config.yaml
num_key_value_heads: 6
head_dim: 32
hidden_act: "swiglu"
norm: "rmsnorm"
norm_place: "out"
positions: "rope"
bias: "none"
parallel_block: false
init: "uniform"
beta2: 0.99
lr_head: 0.00649
schedule: "wsd"
final_lr_fraction: 0.0
doc_mask: true
dataset: "wikipedia_en"
Each number is 128 + 24 x the weight over the matrix's rms, rounded and kept within 0 to 255. Layers, rows and columns count from 0.

# layer 4 MLP up, 256x192, rms 0.0994, rows 0-92, columns 64-95
[[139 152 104 107 177 127 114 105 105 146 112 105 124 124 155 104 139 141 115 113 151 112 148 126 149 120 101 110 139 122 106 118]
 [125 127 107 129 117  99 115 142 129 138 154 138 170 153 165 151 136 131  86  82 145 134 161 167 126  41 118 146  93 155  93 115]
 [ 98 112 111 126 126  86 140 146 116 122 149 110  61 106 151 160 152  87  85 149 129 154  93 136  75 128 106 124 113  91 149 112]
 [154 108 161 155 142  99 203 142  73 145 134 112 168 142 144 127 120 160 141 145 154  87 158 123 130 146 153 104 138 129 125 172]
 [146 110 134 125 173 162  68 157 130 168 128 121 110 123 106 131 103 134 140 153 107 125  96 121 144 163 138 117 114 138 147 126]
 [120 132 148 125 142 123 109 116 138 189  99 104 137 110 143 120 106 144  80 170 158 124 115 117 114 141  99  92 103  86 139 167]
 [116 129 114 147 166 169 152 142 135 111 118 163 115 156 116 142 133 136 145 186 107 140 144  86 127 122 143 102  99 136 101 121]
 [ 92 101 134 136 115 121 148  95 149 136  98 141  95 156  95 132  82 110 153 116 136 136 122 181 110 130 192 138  80 163  72 127]
 [ 88 130 117 150 117 131  99 153 117 120 113 110 157 142 162 143 151 129 112  85  95 119 128 136 168 136  96 121 130 170 165 134]
 [140  78  96 150 119  92  95 139 130 134 124 136 148 149 115  80 148 144 138  95 142 138 164  75 160  62 125 122 146 129 101 124]
 [115 110 175 144 140 165 126 158 169 177  86 101 169 109 121 144 137 103  91  92 129 106 131 127 140 123 127 138 151 135 152 134]
 [ 91 151 143 113 102 107 110 125 125 138 130 123 121 112 156 110 102 144 159 163 103 128  98 137 121 130 121 150 145  86 101 103]
 [129 119 117 139 110 122 142  89 141 144 145  89 103 133 116 122 107 141 150 134 127 117 149 138 128 128 121 105 107  95 114 122]
 [184  74 124  88 150 124 161 113  97 113 132 126 115 118 102  87 124 129 110 152 166 131 149  71 154 112 102 121 130 123 115 138]
 [119 137 130 156 105 108 123 122  92 128 109 127 147 120 152 119  99 163 115 149 114 103 168 111  94 123 184 150 130 107 124 156]
 [154 158 100 113 108  73 131 101 159 118 102 128  97 117 108 176 153 133 111 112 148 134 160 114 136 116 132 132 104 131 134 122]
 [125 169 134 124 132 125 121 113 170 105 124 127 127  89 114 109 121 118 125 106 122 121  94 163 155 113 140 159 117 130  91 139]
 [128 109 119 138 156 178  53  99  67  94 123 143 106 149 154 102 156 140  97 107 132 172 159 129 160 113 130 139 117 156 144 148]
 [134 127 127 146 168 149 156  97 116 106  78  84 124 114 149 168 145 112 108 131  95 145 118 171 183 110 132 167 113 129 162 159]
 [147 109  87 109 108 120 111 136  83 110 123 155 117 107 152 140 125  79 114 154 155 125  93 114 135 133 135 168 119 146 124 156]
 [134 131 157 121 135 100  98  95 136 144 145 134 143 143  87 149  80 104 135  81 170 103 143 158 145 112  70 109 135 133 149 121]
 [ 94 124 104 161 119 151 130 130 119 124 133 119 133  90 135 130 156  99  87 127 122 147 132 158 138 146 171 184 104 125 109 132]
 [140 141 129 127 151 114 140 119 129 129 115 172 117 142 116 109 121 156 109 131 153 105 131 139 166 110 128  93  54 123 104 115]
 [123 129 136 115 185 184 168 159 100 157 135 131  86 124 134 104 108 141 170 130 162 129 185 104 135  96 152 151 121  97 123 128]
 [144 109 135 110 108 146 100 134  96 141 162 118 169 103 136 120 148 113 163 144 123 162 116  65 139 136 117 101 159 110  80 125]
 [131 144 139 176 174 127 165  85 137 146  95 124 109 126 136 175 154 145 134 115 103 139 101 155 108 150 106 133 137 115 170 107]
 [125 136 123 141 127 130 190 109 155 136 137 163  99 134 135 118 141 120 133 129 132  92 131 153 148 153 131 139 111 116 155 103]
 [164 130 129 137 114 130 107 138 177 120 144 143 126 149  82 122 104 122 152 120 122 105  81 112  97 132 173 144  95 154 103 140]
 [104 127 121 139 138 158 115 149 132 141 136 187 138 129 111 166  77  99 103 121 150 191 168 116  87 126  78 114 168 144  97 175]
 [120  88 141 132 152 148 113 143 122 146 113 148 145 152 108 172  90 156 118 116  93 115 175  99 176 141 152 135 111 153 108 129]
 [103 153 117 145 146 135 162  98 124 134 133  93 107 134 142 119 161 131 145 113 140 127 100 166  91 151  86 102 102 180 158 119]
 [151 155 146 149 115 122 136 108 124 142 124 108 154 138 148 117  98 111 100 160 193 143 149 111 134 135 134  88 123 155 117 143]
 [107 155 160 108  81 120 123 141 109 143 139 150 118  74 122 154 121 115 147 139 102 175 123  91 147 107 156 114 148 130  98 156]
 [137 155 131  94 129 149  91 166 117  81 128 139 132 105 111 113  94 117 108 134 136 189 120 177 127 130 157 128 110 128 137 135]
 [121 123 187 147 113 100 144 133 134 111 122  92 130 127 133 153 161 176 121  91 116 116 106 135 138 128 118 122 131 134 140 128]
 [125 128 134 168 159 155 100 138 139 137 107 123 188 141 106 183 105  91 185 191 136 130 119 109 124 138 147 133 151 132  81 125]
 [136 143 150 131 150 128 174 129 121 120 153 137 158 173 122 100 132 136 127 128  98 119 191 104 133 123 151 135 164 138 146 143]
 [ 92 155  87  80 123 123 110 153 116 103 112 139  95 115 111 156 120 118  84 156 172 155 133 134 109  98 126 128 153 109 174 126]
 [129 103 113 134 134 172 162 132 125 108 160 148 129 128 126 131 152 146 161 128 112 122 166 137 116 146 109 145 133 134 132 103]
 [128  84 122  87 136 132  96 174 148 144 116 151 138 146 102 152 118 137 137 128  90 119 136 153 138 156  98 118 114 140 157 123]
 [123 148 100 142 155 150 114 130 135 149 125 111  98 113 137 115 140 150  89 182 102 128 126 152 136 141  88 134 150 167 131  96]
 [130  53 137 164 211  94 120 122  82 116 137 172 110  99 120  96 160 132 147 134 138 156 127  95 116  82 114  94 149  82 120 124]
 [127 126 142 145 139 104 142 129 124 108 143 156 112 145 117 105 140 135 118 124 142 110 108 170 121 117 137 174 190 111  93 125]
 [150 100 130 134  83 108 119 115 130 147 135  70 123 161 153 181 147 114 100 137 172 113 123 134 169 133 121 127  86 147 112 132]
 [119 141 100 109 126 168 157 150  61 115  68 132 150 114 161  92 130 109 154 111  97 145 174  94 128  89 123  88 109 125 121 133]
 [123  76  98  98 108 140 112 141 122 146 151  86 127 116 116 145 142 126 118  95 126 141 117 112 110 124 130 137 142 147 144 163]
 [116 150 162  85  95 114 130 109 123 103 145 160 108 143 174 125 102 112 142 132 157 175 107 106 167 121 153 131 134 127  92 119]
 [142  91  90 128 124 132 131 160 158 109 156  94 108 110 106  65 114 143  99 142 105 125 181 113 125 132 122  99 143 143 118 137]
 [108 158 116 131 111 141 120 114 141 117 108 134 120 103 169 127 123 115 155 125 145 111 141 171 159 135 155 139 120 122 128 111]
 [170 128 131 136  87 157  92 130 149 131 146  97 110 143 122  69 134  67 127 129 139 160 159 154 113 145 128 169 124 122 113  90]
 [136 141 111 148 141  92 138 147 117 162  98 137 108 114 120 136 138 154  83 108 103 118 116 155 148 131 143 120 145 153 104 118]
 [111 128 153 162 114 132 123 108 154 106 104  86 130 172 106 104 172 144 151 107  58 108 171 140 109 105  75 143 108 143  95 160]
 [147 126 131 134 115 115 164 153 143 113  97 164 130 160 132 145 126 143 127 171 158 119 114 151  83 160 159 131  96 105 100 120]
 [133 139 115 131 111 135  90 137 124 149 121 132 113 149 173 143 127 130  85 148 131 120 128 107 112 143 117 148 145 128 160  83]
 [139 171 146  82 170 152 106  98 116 116 113 135 167 119 167 129 104 128 126 135 102 156 158 127 166 117 132 141 141 125 136 105]
 [151 141 150 130 143 133 118 111 177 135 148 128  88 168 117 140 151  90 160 139 105 132 161 136 133 102 123 118 100 118  87 121]
 [142 124 131 112 122 149 128 140 157 112  99 134 151 127 152  93 139 154 168 107 128  92 161 125 123 121 153 102  91 117  76 133]
 [120 164 115 140 168 122 101 113 159 103  87 124 119 112  98 110  80 117 185 113 127 139 148 123  95 157 116  93  67 120 121 154]
 [165 143 119 103  86 112 139  82 146 127 119 165 126 110 176 158 116 104 165 133 188 112 118 119 135 127 115 151 146 116 134 121]
 [154 114  94  83  79  76 122 109 108 100 101 167 124 134 132 139 125 118 111 165  76 128 131 117 115 103 119 118 139  78 157 139]
 [133 104 117 141 151 140 158 125  97 156  85 154 145 138 124  92 153 144 100 144 197 141 125 118  94 124 107  80 130 113 111 158]
 [150 104 111 138 144 121 152 139 139 119 103 154 136 131 106 158 150 100 102 159 146 123 160  83  91 139 127 137 128 149 106 120]
 [124 127 126 139  86 114 147 131 173 119 122  96 110 142 136 146 128 141 156 139 160 127 109  99  98 161 148 139 157  89 144 130]
 [161 159  97 138 134 176 153  96 112  97 109 139 147 155 137  93  73 137 149 143 146 111 114  87 132 102 155  82  95 121  88 131]
 [127 112  60 165 139 150 142 139 156 137 117 116  97 129 150  98 134 123 133 108 152 129 138 133 136 135 135 106  82 154 155 113]
 [101 147 131 127 122  75 119 118  91  83 149  92 112 134 101 146 147 115 150 119 141 119 144 149 107 132 143 102 127 117 100 166]
 [112 151 131 115 130 141 107 118 175 106 129 117 139 117 150 138 119  68 107 114  99 119 164 140 129  82 126 139 158 118 140 133]
 [124 150 134  65 108 136 124 138 102 145 128 131  98 150 161 114 113 123 140 123 100 108 150 101 138  84 142 141 128 106 160 120]
 [ 80 124  90 138 131 171 131  79 149 148 128 171 129 101 135 176 173 140  98 115 170 173 111 132 106 151 124 142 125 135 135 145]
 [124 110 126 126 120 146 114 123 114 105 178 145 119 116 116 134 144 133 134 138 143 154 129 108 103 157 144 150  96 109 118  99]
 [132 126 119 118 113 107 139 143 113 147 145 141 154 159  96 133 108 138 155  88 146  73 138 144 151 134 122 104 133 113  93 139]
 [122 103 148 101  80  99 139 137 107 128 134  90 166 129 102 129 115 160 123 148 136 131 163 136 116  94 123 138 151 123 145 130]
 [111  93 131 133  86 176 121 142 151 108 133 105 140 118 134 138 131 108  79 100  77 121 150 145 147 123 102 163 140 127 126  75]
 [171 133 122 125 144 117 149 131 107  72 129 108 106 140 121 108 152 118 145 114 142 124 121 110 115 145 161 118 133  48 118 106]
 [102 140  88 151 135 149 140 164 121 126 126 139 121 168 167 150 153 114 152 159 112 134 136 100 133 124 158 149 119 143 170 121]
 [137 129 165 124 172 103 126 192 119 115 108  99 116 171 113  79 100 133 136 125 124 118 141 152  93 138 164 128 134  77 136 129]
 [111 117 119 135 118 186 122 166 106 136 128 153 115 132 129 127 155 146 139 104 110 127  85 135 111 107 121 103 121 147 134 124]
 [ 87 146  90 170  98 133  94 158 138 113 143  95 111 123  99 173 129 137 150 141  91 136 112 130  91 155 136 131 137 126  89 104]
 [141 109 155 172 147 127  84 137 146 141 129 142 129 114  95 140 161 188 163 123 108 106 135 140  97 164  98 172 119 140 125  93]
 [119  94 107 119 118  68 150 140  78 155 155 173 135 140 147 144 161 109  90  91 128 143 131 125 115 159 116 103 110 107 154 142]
 [112 113 140 130 138 110 139 141  92 158 100 165 127 112 149 113 146 123 107 140 142 154 154 117 133  98 109  75 118 149 121 157]
 [146  91 143 116 105 114  90 100 148 131 115 124 163 159 129 140 102 131 147 114 142 101  77 130 136 149 150 198 133  97 131 132]
 [116 100 133  83 145 116 103 156 139 127 151 156 140 107 134 106  87 156  94 153 156 135  85 130 160 100 110 100 157 134 137 105]
 [106 152 157  90 120 109 122 170  88 127 152 138 132 113 136 159 132 154 142 100 125 109 148 130 169 159 123 104  77 147 108 135]
 [143 116 150  90 132 130 168 125 112  88 109 118 119 157 129 133 123  72 160 139 128 133  99 103 124 130  95 140 137 139 137 134]
 [203 145 137 120 137 182 166 186  95 157 102 120 135 144 111 147  78 132 117 145 155 109 143  93 169 126  94  75 125  92 134 132]
 [105 144 104  83 184 146 147 117 107 148 162 126 159 185 152  85 126 151 106  93 104 103 107 122 139 170 142 110 160 109 124 177]
 [121 125 126 111 149 111 142 127 110 139 132 125 104  85 109 121 134 119 106 155 182 146 113 144 165 154 114 143 159 126  97 106]
 [153  68 113 121 140 132 164 121 135 134 133 109 127 150 186 151 105  92 160 149 118 146 154 128 131 128 110  83  91 126 135 114]
 [164 121 109  60 102 119 100 138 140 131 124 135 122  74 146 107 127 108 163 163 104 149  93 104 165 122 101 131 152 120 138 161]
 [159 140 170 144 147 156 171 134 147 141 137 162 131 120 103 145  82 142 121 114 112 150 132 141  68  97 133 122 163 122 136 124]
 [102 164 151 120 150 102  92 106 124 121 111 176 113 129 128 115 145 155 153 114 122 137 152 154 109 141 135 124 120 136 155 117]
 [126 158  99 131 158 104 164 122  99 134 140 126 172 156 140 161 109 169 106 114 126  93  93  97 145 158 178 108 117 108 117 111]]